Each number is 500 + 40 x the weight over the matrix's rms, rounded and kept within 0 to 999. Layers, rows and columns count from 0. Numbers have three digits each.

# layer 4 MLP up, 640x160, rms 0.124, rows 217-303, columns 0-79
478484522576467473500492528417513454527539546543467556566561477536487518542490547503519463547585511572427392501457573525525525522459602526514438502557531502495457535482485470476536491483482495482447546478445543475554433514468528491538480482
483527455391552455528499469526509441581553496496423454520573549501544410497508437545518599515525504449465418495532450502452521516511509514481481492489593468610520462535480464499503568470421507491482510585513525553452525476506457505543507426
464471509465428550459533518475509588473503495577528498479486549570479461468466486470549509437504496463419462526522526446526473563472533546474483451504534479507497462522571474473452500473456568518483496567483490537500602520527577474507562550
524535458502502509595392420489483514475478508526412446523548508488524502461486531564608531471481466492421502427455539554477484605515502491477539499553524510560465439515508444507523517475505509495475529550483508514444484481472465508558486462
465400473496532491510488514449537599590455521517497519583521416490495437488517531521508458475520574450485477565527453518505462492548560460487420491473543488527541437545478469512418490518448414486468492507454517565511532464548522454548519533
500490534443499508536513517504544502465471475553537500521505529468553480483365491574405452557469458498467513460470511533414493602467518608569502494586496533504502489496486453493498582468461519545474502521525503509432527490514559482519556428
542397500488576522530495547462490521527555504541415489503465532538481452444508473453510591492525485477519464493487492566472471575509507509508518531499526447554506441496427512409503505362412491481561519542481520505445566462505483428549497472
575467483484464444502511506463541475438462496548421512533437472497460480501495486485530478499530535483486473490455557555530469513459597507484510466503538391502447483453408551558532538591483529497471494471497533564534487580576578518519539487
535457511505460525487515452452559534493509470512494510514529488545520447499488478466499478474556485504518474491460530541492488510516549495486479453516513494467566459548500546493474484509447457497506451436447548521551517525553493487502440496
499412430508557461504553532425520442468475505520446473499575526490432508430468514524460465523554473495466478569407534454507505491473534525510449540541530531503528466539537460548484485518443508490575490460439543526495554482509456468452492489
461419473514553472493544520496534475448528520478480539444470481500506539446478486466559540417535474418540533480468516555469549507471540500472495470493542497573581524492475450551444536509522539535505507493450538574479519509523498482649507515
585488472489482475544485528525486532504547608560506473553530582477468490481455548497510524544494454465509463403459510503450453516475468546490515470404526472569528484491482479506493592562516474464417422590454505484454489489517510493577537533
479531463553583534497514450480518537424482461555472463548474541572477430439494495450516518493531518490516442462450470560424434615480522549552476402523476510604488468473552444489525529514503427513519556539444479486480450503520539506540545538
482465552490552483525438522559533450479548524513463488579448530418447517466517491469482516444537514539467501523551519533436439442446545522471478495522493503507445520483517543539517532510493523515490492522489511606516510470496486429503536453
446506431580527514499429517511530522561564569516510585474517456571515448419487463497468470466502554468464542478521443554524513563539531457501508485475506495573566498514474392512484541465491402433489429509454560561477533444486528459534523489
466516472488557457551452486526454462487576550517465440555474477478545443503490553504472511502432493463389443489449527424488506481481443537449527437523487482538489489522534447538455553546465502464541475565488480525558517503466541543462501613
488515536463493431561405514419548477514500509533439479465489483576453524492520538548467493518487455528474471545557519498517489529451514544456474440535542555513518428576484533526456537500500455501505481477474533555480536480480528431465479464
501553517596574560542502570446546447434459510584485502439544435441506465482518482526452440424560544539437490487488486561521427539503527468502491407532530526535506452486505519566494535458510492493474497508446501445480539561490465479489509506
512516501475468498519480506488515450531558497500494475501523461572511517511533478519489505457516521534482499481504519512490536541530568507534500500506525512490481508467507480530447476474554434517485432504476542510497542506520458496485443480
491449437500545470552539442464524483444511515551493490462543482536557428463525447491461553483511487494511513532481442504440543625467506532464443506545570525568562466503483498509472512495453421422509469475487511525517567552454546476586461457
465494505540528514422482583497536500556469570531531491483546525561498531408451495525541484497530457500515443511438484517420498546555539608525497474525465528537454422547551389498540516502446497484458481503493538432536527482509493454581505506
517427541555526544521498507468536586461534539518506550478535407558500494459533444460504515477509527526499487479474490536491466527556539514444385446595527460511506468520478483487515490496465406529549524447484488477495562513497490506496489489
484490506549528501582507468489527455439487488490474519512525491509519511500522574506448538492536432443490504429495495497555446486473538527503514505456535496522515510507468526524475514489519537474487534436464503464502529502505506475573458520
496520479508458526518523487496580497480538498502513460589497484474464526488490489554451444426556521502433537509389526560500487514519523549417523453524586483526459496453508502498464622450512482496533503533476561580481503485500494454549567500
538473549468506532515490521423548463526486535546462464542530461535543460464538484402474507508463488527503457518471517510489450506505550467502495525529532448469475548530492479575486483607509535509453537443460611508473496512578504395494475614
547502483481495537541539505471600526511526526562476520498521443503480467522525519525434476506489489514447463534501476482506485484593533464522538575478536381487549465528460503605447527506508541547476540467381542481461481522540462429509538524
520441530536514497573457508433461549558496439504503473503480546481474518454470440516481480446498539461442451488477497480490512547513492528474454510544520479467516463513546501449483469437482397504509472519426569447470552465480549489529444474
524484568476560483492434480497535528494477455531521437487611489469498478475482383510530455490551455483504411553505472565527505588517443467490477468557505531522554472498418556468436550473412512510516476595499510557554512459528512533548565484
512531473446501531556519439480565493520534463522519508485484513548531501508490516476479525492476536526524469483479506503536508518508508509518473495504416485522488508516489496491509479479486506477530496501473544487488486489462517446522527550
492544491528563513564456541427549431455539523540495498486510466546528500452485510521499456510440503484489473541393489552435444580518499549438589425473478473513518473482532505571462533541559521518489520482393514541513487477488514508511543602
537496511439493487468478489478565478450501460478540515528534582558539559462484501556509549559501502470424451484524489557553461474439530458497461394529502497530473528464426493541541483563503521517474480518481550597461499455483443467521487545
502442542520477543521535475505553548516479499518546508480565436486470490455499384427521563540492454467453462503472494581492485539489519514463466511534574468497439389508508457529519510526432430496490540500508550473530565500512485451524546453
554472474578558528532499530476514473454507490578510506466494488478426480544496477488556499606478479519468464502471505527582453539490484541440543441476537520584520400514513514522473511491463581506534521525465503597474583519553536492535546457
499469470485424561486456456487565503475605538577481544488536520498518463475502439547520475467439537487469488487492591561540438555534470515467523485551579541597503419525469492502540499449547480505485482521513488535506499524531483543520511465
575473517544519447461503482496507550519532459527476525519471572439474459489506491503492482468534445496475522524467553556439503522472496425468472422484502499543470463437473526459489507507458537465430577563485584510490506476574522463539604481
474418448512503423497446495454518470441538503497441489507559487536566517477507516559528488538477471515528493513437507509464445524445584523506586528436508472519455562506445512515457497483469511523604483634456565431513513552481528401622480519
528504560538548477473415531452529494521572560546482457483516549516429520519457553472486503521510477535466450532476447504466411540484526442493525430528506519462500425477473472498483638428491495530474566560440530502490513485520453467543579424
481494426499512481506508526392472554464501539528469509493444540562481402455425462507522509512495489481448426544486532518532435566513419527584461504613543557538573455501464462476584522397477451567494526517381542568566517507501484505574461473
485483463534516473513453545502523454479512514526473497494527477528465541476531502508535488456477484508500454468544483469508533468496432467552579466536506527492513489493459544584561489561536448510505470475455499525495547585456524468569527451
543510521484472509539547426479459516521516564517435496454545448590438533521522473483563491565547523528484519516482495463495455454544487527475467500521500418495502455554414557544494509477417512508606528511480538511523525538522521490520519494
502447558481517511509455559479563501555622542501450499478502441524410529455534488454519478485555499488514469545493464459488497499456552501509516483497567449526530501496409536520586498440453505520456502559477456557513512444494480463519506571
469484486462510476554476563525525580515525501519473497550461519492474505528466449439446545529514472467539488431505510536501506569507496556544508522541501492520451437526461551458548483486434520475507437490480496532500526496493515496506540540
501470418511438494478508477469536543455471510541524427504511563498476527477525540531466490566502440412471524498446575476515471510510545479492550498543450408498436435481522472479472487571475496502441497518469454470566551552528549466537566515
474489492511530482523541481533465486454558479531470558484485556527508478505477489468498501492514499466485529526503563518430492499401524511610503497452498486586472506541469528515458484498474548503550473618449483471500580468463528497610545534
491493480404554528545518522463533453447488539518469523460559460502560490482469492475495452496465560446409494517483508469498534489532510491505450498503552555515541494521527500558475523469456471488516479532475540576509508496490438466528510526
572464456496511583504545529419472533515527603531470464428542449552464501470508451484496535437461455543499470487528490594488533508488526532529465494485540437459422495542549439505512541473460455536467479567479462408525502498534494499540508525
517446544568462472466475468535548493477488536514494460542491526495515473537551518510425576540468439537478539514522557521505471522473520426491503524531573442489480550463482434539522531475523496538493500498410569497475499514457489443506491471
510466416440529502534501510412512543517549566592472503550475494496482513459385489477459513438499522449410491520485549442506462552528462486510441575550583505546481467525464580506511502473489466533533475548485499590522483495500525501543506544
487448448482456573524513519475495537498485579517433535492553555609469507448455503487560551427544475438444553534498481468465530557553446516573439477540549456524493454561462525456499483480462469534482561558453460480547536528466545488484474540
427490541557539451513453517440495492520459536537455462545472496528490482530463514519462494541526468545508526459512505538497360529470487554513478490584514495525434539488465492492493541486496517532480493564484552538510435489533637421488577473
544463542490490504473495463447566460523578504515438430522512550487515485480477499446439450507523438511534509484478525545444452516487540461516428461493525468497439454419495469568418517536532525498516511526443604492493476535538474385569524515
481496561567480500450489529483504522416575561533505521567438499499503512494431432441539500534514492501496458534499525550490466502541536568505510469537493532584448451408482468461507454485431552532429484539544546564485496517469569460511516486
466503532471516502464472525512507468486526537494438489517513542537455568483492555560447521485508512498524521435440470401527466538518560477488510476504536541511495457498561431503482520523520501479520520528504530493550467538541514440547502484
497437477491569559527507488471569421474503503517450466484493535504514570443521434522479498524469569481498433560505523528459555488545577470502493567484537487478520496474482523469456523512520518490604486501521498533499497490499543515557487517
567540438520523519521556506458461547578530526511535490490572495521470475533491382521497519532515536465384468482450514455487493573536534476478469480484512459558557464441484438527487542500427493513547553534491536599467517445535470474519450497
523467517496572546471530516468587511480512498529483549530563502491447513456499510451400555413466482475535437458491412497482507636473478467573504437470535572539499541491546462528437519474461498485498566516495488533478520462497508472505474473
511474476518521583515519496512468544539475504541446604491496513503517414454533501483538550567493433528503480532578461534487504545486564516487465457525553475565454518538435396530583549538505534497474528501438479526545538500463543546505521471
497500459474505460509498530439520479546489505591456471528505573494484491429425554536491427509441455548505465507507603466543450451523496527532509467518530442480482486492502527471524465562443471535455470482496568545508443495495510489487564516
561485493533490528516439600424523516559542518486506530496486490487431446432482528462503550625464492538457464493433466579467496549558463494559495463423544567551500410485469473462543474402541449537503543540456542492504655491610512402527529463
433489457432519546536525503438534515467512475580470515525542500499522504498522424534498454493517540457473458628407419537431460551486481634578491567452571523477537583489485463454575551511509542508573459522457512546492526456568503511495595526
522443495480479527576494545465556511502497596515397503518491524493437474548468445565473516488513472535455441527429464474477489548537623425483456450489535478496623456527500529498476510560522446576421492491449567503492513472530485421497480501
510382526580557608513510479458501587493499540500521473436500488534470485519531495449526512507520436552441513488479438421518446535483622532431491453460503463456461495510476520455470471481515481532576554580422521486463585581544500478490505517
501511522476503526526506522459545508454495561485468529523514459509447433476503493419495560522486510539483474534444514512507473496509524488517463451548485503528460460530492571563545460427501485529487569515441500481564556491460440492496569508
443486531511537478496533553524527505508461557515443501494514528487502481515452511573478465464487506534468460494439468450469433564511538462524503498484567504528522394507542437532491517526431470523447540546506492482470462528558568449480545429
562488476522504549536499499493552463547618520541431416493484534510484479464505548507490478599481413517505491516461518480498469527451483516467566440503443465447471493426515526497469567528516525532443524527491540512569506503489555439544513552
476436437553542520594455496437523504593533457550519477529527503561525507445542529454532528514507467499500465519492466502495530536508537492524558514556542542609475491540440500484498503451450448505561590526461512500525554482505481513549504467
445469504546530605500563517451485543525467546528512496451541449543489490433476463463533420517487475524471461509480509500474471545505523468520520481559580552535530412563492530444523500542424493515558467491497473490521586473562559507506496472
502440494542489537493531573436522490543533546542476509449441524488468493440466518513530486543503504522421436532519483526481497530540499429517467526511524574515511484441558468507515504462473395579556544534505530473501589550594454495494493497
501450570457527493562488479431563577523486544527522517470546493529474476483492515484507557540448459552470386613501478466536487529495486551544538452516523502561491456511438535497498474483490393553470520504487503497550501475448461490480535546
472540496463513485487496473456481528492534456520461535493581506519572493460492395518535513439487463436447555523496531457436435528578422560464444441497535458556523504508459457550528519487508455529475504586459509541543484511443515530542587538
518446446468498452562581561467491495493559534520435444465555536510495462355449506493512440477461537479472423532514526509488502551489505569517532526514544561495499461450523465513514494399437507509541516495438559522508535403485462494489502527
516483504507551504503512512472493464508503565513441520471486516515497542493468481496544489511510453466492480470409512502399454568466545544480459442463561469530472564537412518555521521507535497520458509520469554491489527536435489478539562526
453464469529499460560463526545536585538505462493483509516524529479547473476506484522495435488433511518520564509487464499530469518487529537458480508505483527539497455520482485472492471519491511559484529592486493462485485474449501483553556533
485493438444505468510459491483538554493596544575454523490576561540513495483505466506488482415537568502555400548445531526455504530496509510504535489512561522547508480488493477532535517521427495525508446449439529606465464436534493492511501558
539402474494524493561500565437551475508492539544486505411530496573450441516530492513459499520529501565422521532497499494517500554521496512513553531513472547476572486507494544541410532482478482549501470454499489477543509516490458459553493469
565500552479491497526489520515480517507546520495532464492493531522505483465509505468516513566518454587428445521440525479532536470500583508512494471499498447520461420517514467507544472483464497518562482543527469576498515476596493488514520453
454458547459450491463432510459580496505512537495471494516535488495451476469511492480457551463612487518437488520446468469431451546500528513453497429529564510539465493530489431548422509574531549492504584462453570541490518496543463419460516510
445489500505533529576461471460470493415571471498526462488441483507476448469463513459536489578460514472487501490517510525472479507512488578529581476545492427503468486464474531535592445514479504498542458566519477503505564443471574497569498470
551494592472481548484550516402494521536543484538502564529498499476485461465504441502539552475418449464513455549492504489470483529501495495574544493554564468541570464548439569511489535490469501487510582477415561594451625453518511499551557477
499473497511543514483438514476519487485498465516482422474493469483542473507514495465507538485457531520467539429464530562467489628539466489457538499508480508543486454536515438495534549411494398496463506494520549469449474479529533510512490470
621464513423589514524510466402494483480531487532523527510499511497564490505486429506509489522534564502442436489471482539525475584498486497502465419526506457609456371562454545516482605462510452504543492493499552534547516529556506463543478488
471381513516552434541517507418520458524527465535482547456458490480541528492478462515505498557565492543512421507519519478463436485493490546476533551491525539517510546512507517495472513506482529545516481539441538420497582459493455438472493506
463513549517529536510485537445547506527471514502400447519478509571467530540501515513525566509537468519484530490436512466508530528531462574445512480569524455494474470516530489538537555529541485520481490512468533537457490508521549494513460469
517479539544480509489532466502534518600515497482486514493499508516477476422479522461479489473525489456481511578458456418457435528481522476437487437497506492540464516472469538457474518467487495526558522543491542482509620465477459440519508538
496490472453560500497457569496525488444499500514547433518508510533549427457478500537501604480509554533475464480511476517464498534563477474531522455547509521561547510489533532478444541538486500509493479511480477559518567503565475481497457454
460447468501543520579563528390534567558506449497468529416546466498537470465420522521525522568423439485514498517500452456506502514505562496480430511532538542617501505535479506479488479421449471540486487586511569542511546470464493465531488479
444474532470520495614529521435519475494546510537457529491486458495567527507499462503540497498491457510523514487502513515517466608469510480520470489517478489488524514582442518505479520494513480483517529567463521535494551431500564513481456543
# layer 4 MLP down (transposed), 640x160, rms 0.107, rows 217-302, columns 0-79
511509543503437525506504522555454535527519470506472487449531450528491479468490504479458453528466474477510524567601464486487485478443479576493473453471480464529480461526499533468440422528521562504444454508466521452499527532507526445559503524
550455468485462510510484487464461481534510417502546507519534515449513569473555505485480453519488461501529518519483514528488488524513484511495468485542454460482510538475511538434508517545522446549446448512628525520526553495545501482463468460
422456507510532594486415513457456548428467530484506436517490478464527479544569465523500445501466531455587414495501493569470458513504541536498508496580506563504543560493561530538445500426485475508561468500489549549486513544541488488458508522
496466562487550506497515482479520468568549542522546527460508436494532558510496462500502524467509447506593467543522471458466518446490526511468514458492513550426458522496551466400499528487480432489446469508500478450492449503488494560474465455
462456508514436453479498500567490511489495465514469543480456524567504429498518507498426532575542499614540566487520460506493454462472505431494521413495517508554512558504477524417481526463531376470533475549517436458497475502480532559439548422
455531486407484481556542496528459531448479453514560551523489517506486518492481493500463435477540497497509491507509474489553509533524499517451545502479469529473536519449506497562541430542477502530436546532586471585437496535486542528465444499
504455490545434600483491501484509448551434473508509495543448464499482472545490438513531521447542518514554540540509557538509461538490506511443444458478499499461432553513555497517419559544500428529479482498485528561482504445480509481495547525
529557495561448495533548470464591524549458439493440418544537527400517553466530459460494448507461476552425482511452504517511504512418476556521524469489573480531512454534508459529572491547540506389538468472446522496550449477473460483533483512
457534508484494506524465502561444485484509463431531501502467542540484569504540530491490519517490492533490524458559463488472523511474417483502517504470436514551481513498524457483534513484530509530500511517560490481500475492482519518486550500
455542550465428526474435466508547537489490429505507453532474485505519522534487505510523468429494462497534495467438494479502521534514482507481561442531508435473476492441524498422484486477570474483523464532517546509546475551452509548535486564
504505519534545441506461421466544477525473541491440500450520546531508539559474577489523542486525510600551421510485483474522508455493570518417518513537515529552476539432531511446484502530458472504516458475508451447443498543521518508489470464
546457542563555473502489468535540502450490469454467596457515400512468506526491475503520521592561503544466518500466481520508464535502551498461498509490502502539473589442534529427542519460447498475488482426497628373513482544597475510532437499
570526505526503552557458499470516563498514454515533490477506575469587476499522475486522469535463573490520474470507512533572521545437426516438541477491503512451457437481570494445482492503498491452550429455440510462511518437548527566476473463
522523492472493550531514484467498545532508496483519495439541513582485534533547484462459482529511538465524536419510485499548543559490488507510543494478517488437513478507533503500486475481494472479564545467582475480461479528532516537509464468
517523488435472442482527442605414548460503521474462495468445489536544457541511486484527546525489548478543527535492532561505499504492517460493540518510435415543429536534460535443497539522471563494456453496515517468572529524498551508453481531
531457450462447494405503582442487497496477517521519517514467522505503546499430440527517562486522482475486525487464558513551480570481519477496547549470500512491490551512518534548510481469545521549413463494471488536488489487462450458575507475
544497501502445559475490489513455564523477403425596502493485523525513431525506486490430468405534524418467522501511447545511482478481510535507523474493515523484487536519527481439501533501434456490445521545449523487429525481488536547514506505
476490458584422602526500553539482612438533470522503528498526512496393550564392566479532463521528502468524461602515477469481556472517585462447627585478440454515466482447518479507484529518542436511469512456458454496563561480479530515522497517
533495477487514451502517446597489532478504500510479474492416525495467520494473525524498493512511529507507529522490487514513564429498438503504528473527476511475560541456507548504499471495499525445481529482543502502478457482466548534500548528
442487544480465562470500513555498512540466490477475470491587606528519525467503588468523498537470539482518503475452522486423550505563466483473448507567502433495441472525480456501508529556485514542519570568451498560544501453462447592444445483
539528589535588551510408492539406457536471482568453529404548460476562486536418450473514409432574517509523562570399510468480556502553479532578439471548476571450498505622519483545413490493517516486452484445469572460590509504494546428403518625
525389477451463547468490486469528498556424516517508522494496532484520474511529539452482501498468533494528512481554480421476498494567477490557568533514492571450493496542539425458487524511425492497541471530592494512463524522562516483502433529
573525532472482517435522491498501478555530533496521476448530488525527540492508481523524491475534526585533506542485493508466527506524504489487498478551508543490478470499510465460507543493467481493524504557445507489514472445504495525433503462
501571525504485511504440522570451508405471465511542454557474496550429432549467535498513473524473479408473526484542549525505470444527504449446459554573488535485473500468509464525417435542485482499496498494574493499492585501545498544430577592
550488533470499518512507529464510511520495480498514536511553524533479485544544537529535539526524512533492476517520501550574526501529465531502514495494474499480499500434509556410522452510473415402539456550512480515532523482508488539440506476
504499567528524565473501477447532489499534518463495483487517484582433488486579494436438405503488459446463525506572467509507527491485529490471489527521484479539549509479492488547574452478494480441555466585466468485504487580519602533542546485
468483500459505517469535492502555473479504486552556490509520475530500501534499527470518466532525497535510510530484546438463553484490465474484592429446514468531527530484436469423550515506457564507550486467520446511500458527471486526511526491
588504461478514451497520499545514517534483493505521500452548514506528509528497473476503432537467507516580443580501504472433558440544522476554567503494511512389504454448449492469473562486484520485523529455567506502522558458571559491488487539
559480537581541484453422519516436503492491511432498489474526482508472507542474556521498503504519500486452494526531495511499537493509471510475514460499517484508476478536470523530490523515513493537498511524549460522520543556491469554493464439
503434453538501519544467518405560505421578522485567446533511529511518443479598517585480560534489528432522483448400418515508474538529542465471484610543520395553481490510528571600542507457544463481453442499353464487465513567458474448517451516
469490536535479549568444497545502553477551522589452478448556519507473511510480537460462479489549494557581470484532462453471517464580488532453533553507500534522543478508486470502465477427474513522453518538486475427469507582508597515471500489
502515505509561510526458467503498474482552520594478505536407522543503552508436572460512521385488552591502471574548462412520472505516446483494471500483478513536472427497538469446453484498429512488439549564475531516447581605546431441446422555
433525382546517484555512545512479432455458531398459516517568461506434538508553508503482539441565541446520531435538443506504466528450555445516486504451484549517532527549606481453524484477591541483474496446494424498488552518518522515519467505
553433441457486394452461436434468541581475467554496478505413490479468526503575512483508574515506464520467476426476534511490487467464460482483487455529526483491411547582461551510481505518498505531425482511389457526528596476511514519507519461
496504568566484593474484570513489582470490484510441514451501507531457584493415493486503501490511512503491470570521512487460522453545477536511508482472470489520529472514531490484486513542505476610511453539543501492547450526538484441427485471
516548495465481542524539467513528439576530457514480446539501498382482535468482565513451414503514478562475510457477507532508502527504505508438536462497481566463505515476517488439515541446469500472498496508467513532524513600478435546460517516
493464506555509504461421487473513534564466466531498532492533517432419535439476511544540505469487505488482502509516503497539479526487527544549546562459519527453490504553514506509493500458492495516496489528489514370468461540555495543478534411
567539479511446589408531443486509483493507466454530494575467496519536553465511483553514450489534527482535509453561468512515529463483505665371544496413512474537528602472530422472423535500552457460526546495586473440420484507517507610436499481
473503503507477470587555405517479500426444520517441461486560446472488544517421497511499459533472503532499519582524488482479465543478516522483491470537486482532459511501468438490417443489455531479490451421473478524606518505565485488511580529
524505469493509534458500557519482478521522503472582469492478552510593513480510531503424482464485516465505468450519510553483480570517533444493514504488481533523525519501556395505448542485513521439510484519514514534473505527544470547517482505
533566499523513535488466522533486518509497487463565420473471497517473491541551529506515499514454525495497494505465416556543528516490445545550501469510484532539520464518561532587516434534549464491558596530549529471474443537527490437451520534
506520546506528505478544510554516477516516540450515514466492476468441507562521490574507499508494479507492536516539475480486471458538516506513513503494564481484556504484545495549451490507541462519487547467513499451477483517490514495484504522
475514481483510517462420465522523504526529491502476539530473496516561425548442467517471551432410467449460511532452480510471494480544455498560494471511505492537544584470472466506502470463516555530485545523510533546423491486459487545456456498
542473473470569491498531540540551528433516439479501444532497448482562504515492469483591432473511517525525502479584414531486529435534459518449468461488455494519525509548503418491516534578484505500518509533493523527483491609494442488489469484
404463499476489446467540518496476571476508466533551411457494459470511475545530494499416562535498493459580559533557550514573498480421474520527500468534550453493493553474460508534587474453454476500462464486511490452502474504461527499510484506
517476510471505466523534548465504507437585518512518511418601486530447580489478481502480484475534436501522512535487430489521595451461491478503495493481514495408490463512571408487498621485457508606436434494533518496511546442552477622485509567
494494480466530538506553507465468482465528468493486482466502472528473524486572421457511528470525541488513454468459496493488466487557518522523508476472455493438554501568501516471504480546444517473546502530458494522520531500538510500486472574
513508466436542488463513553495498465508478400534406520427482563443491503504533528606493519515537502533489420591504471549551520499463577575437504490580579510560460524498504505514516498450507527475463489483445548461536537515504466487430513513
502583448546471507494546442492541409491512528534451525561517450530459395450540556441517477473481583481430451494420476512548529612466479513463533462554521435474535488580483535485469497566499446553504480466503575491450516475441532496522517544
503475512479447488531526510550515547520565524532541531483522505517501510487493487557563575568490490432497505503472501475504572481483567462504469546493536533445542491573489467505500454499486516497449505445471443486541510463434468584521497541
531479472474504571485466466480441513555508542409493534486511525485447511510447494532497484509477510497457545512518522533508472548471520577530505485570563506454560462496462531499524526488441493579531481491442452489470498526431544602481579467
542456514406423551540503558520487510455500511516525432430543472466487555514441443458499496468474508469512573530559607500539582523568520598514513434496492495574496501511499507527470529491499506558505566560574452533545460519440474461429437543
492519527540478494520483474506546465494514442471542491505487493512579410495490475430545471525453500527419440524488512532461569475473459508496533502525484483484471541536449529519491494496516500545457487510448478508509515479472489520477540481
481561492447542502541545455509505450547426496529527516494528490491519463498504555519438453494490421558510516505457481483531477450501590489465496467533475514494514556503511500507597475528550532549478499460501523467492504485522504490454476519
586623540451568456489455453428541566549488502500504457561448466532520484484496468440492505480476501449468502470536447522577507424552480396519482503553436528509466498518457502511458524434499519538525575469432589552405458541478450487535423495
468515402482511499497506500517514476439604558562525549464394493435486519519505448435488421511507483442524471527503515557517528406502521466452524461529496509494504476548484511524483443525537552468455524497468563556479538434481486573550475483
514453545498440458549499431542481456530556500561456475501488483507554460453506501541524492457502496495510466484404512512563456548463425470486581424496467528435504440462557497530488475483486506564429499547526525554513500434531520562453497459
642572564516492529493476464514491529459484508411497474461450487552533514492534501500524520562481508489506495492494439498536490489484518507487486531443442413525532506540481493528555494527460487481562482573591506474508521493508522594572489492
391477462577475430505611493467474461396448521498490457482436510540466563421480506557477519494476544538427425502434461467621542535481589562479502536489531492500472565496460463520553501436491519522497455434480488489550596530469573451471517495
538435523474474590492453457430502563558534410506476462548520422500512440500504493508471499494464456510520513450509489415483497552541526513541484483553448479400535527483520444447448475528490537471561492424475440475493464448481516535551544538
522508550509557533466483509566419455590459426558514489443425507499501517509451508504537458511507575507475508516577519462504509442502572501496424499464523496497496421492488520538506586485472498586485509409523496448487471512519537491491560493
482552497419445510485501559477464440469486556564452490522474530553520476471496474519444491576467497528511549494467520533536473488562451486521485521501524550432487414428460501470503545561532518583504497496584525532462509428539530511562522493
492519452564541500431496498485437541512505477464549511508527485507526470506481453545492511509500481431537498464468503541537534525507489511513478538476467469513535509498535449431526491493477525558537469505514467478482515538486480528491460509
477485498472495454488485511483518575540485451505496510565479524485441494465533492530513528529521473492511566557489527468472461468496449514534489550478469506555411476483513448517554486506479535510482502465503498476563563564557461443523505463
523463495512450455394489563525473540507482514497528610527447534471501542545522492468496460563525461488445546493530556526487518507499525496482553485424470510484488529501463541552508480464535500470521508556548489515498485443533517526472446437
443485424564492481477533468442503459523487448491532414502534576443550525494563453487583525431477483556454519433494509599591545574438440484447459446541452513520525506544585528497568427460560569535515523530510531478518527484468481504513516471
507508525527527432549492488498537419405474508493422566437488508488606532541458529448462519479481491491507455566521450592422498481403426544491429509515531561558537535471490458440477495587564447454578521517493514480398463483516506536462507524
407502564531541522519496529486459551523469508510518576560531511532467488380476491485412438543489483537503507469511475487528528457460489433450501453509444538525549446543522514428547524440494527512486556452529568491547527479454533475493485453
501507435545482535555550535513485543571463428538460523496537488606489511500477557419479517589504554523515509519486485461504448384508559520485539519470477459406460532561452508487467484459431472485474530467452464450560429546500466476552502532
448524557523536462519537496618514544514499534506494512518471490445504525420452601524487508527563545557457547475406551463465455437474514541499463526494501459339473474437450500426449482567483505565476496476505554473450454460555490481528517592
488525402559557503624500497450504448474454508501472493589482438469461516423516492490537448488504452504529497500515484511518479499455498493482460541519419531492479580625477527509490478444559516578483465492483508540523543408470533560473557485
464446559500525518490547538528482555471482530509488460477544485515471491501483510508495537449518515480545526479565514533571546508520417496469475476532480508525511481441495479484476470548488572477508482488582426452506528507508438505492514478
454555519451547547463479496487466470541466497499530507517547531517481460519525497416460474485556498500482428523485488522513499485489517533532432437512505466526439498487534453537530483482531519554524491451541519563435449467517512470512501496
557459481477553564537464507582450476518498502460557477449519602518381486589500613497515506475411524501581504543477428502460514460542479573458486536520392464520471512639543510501507488507503524460586443486472516496505541573513517529556468522
438479554556457485514493482472476547610467501558461481546522443472577458516467435515514438510465476504487469488452511462478508476529484514494494453452515486520519458432589465464557442520496520501549562489435539550543516419553500534529482541
471512499470471469479472487523553485513400532601440510445538491505500480524483534479500483561389488531513485495483452533478481462476520485485567444492553453428516403477521546486493492518487520471481522501468490431458468550513555530521492486
576505525523530536515476519520440559492480480555521494534521519447489550522517539485475507550481477538476594432550539501581536512529540510430530573516501500467504508519447454400522528565384470494543422506506565412525465509448523496434496462
530474500527502486475528543499509531578452470541477441439528499485505531464429462476476467488555510501451575486575489413492518512546468467488445494439553487501502517482402520552507475565556581505513513521526501452436490532529529456490485483
580482483472484560495395547580467501477465518574475560445470509494467510474437482465464489468558470505499485456572544525524465532558537513531520474500443491441494527530555502469510528514545471443454461470513486547477599539539499472467511483
490487533514526503494527516497479538524482457482563530470539494508505553481469511532518453539507497547554483537511429413481527449487512484418445529511504450547503540456451555533550491538537609487505505485513508448490517471560522465469479558
532493445546534432540492512458546505609507579544445612451484522488514518551552516488522479419516595508638513514492516508495475540501514441525427422399561535503543500474443445495520502533491486654447507443471577491499435460509579481527500535
550441489514500486480479486527501516580443492562557485473483511475479528487521473527487451472486516526561519452483515523495488514550595477522503512442533470466535491475518531472486498541442508544482508463416551515481531534523563482558447483
494519482488495532542551463571485473523510479529529509483515495472532485483498469510525476490485508487494480522561509533501488482491521418509527531456463536595546490511502488496457452498443491526517476509489485490528517466508437544496557489
504498474504509539479507532499488498436404512439475484466480494459535533521480482571527565540491483452515506451462490539528546496478491535544452571525483478504506479533498419545531471451496534487517453498548490531521523572472485570500536492
496474499463554466491464510479560479539484537494444512493507516534606528459437490488496482563545556516578487512461486535433515521524506509440526538470513545508431431520536493439525486434426502581514473555557495440459484575493474548481505488
477454467455579534517482506546504546492437499496568523574503548445516528524469539513482494512482440465456499474475545556433468459607596537532539478507461504469419494495551522487468465598458480521535449448564467474431485422485536576607506527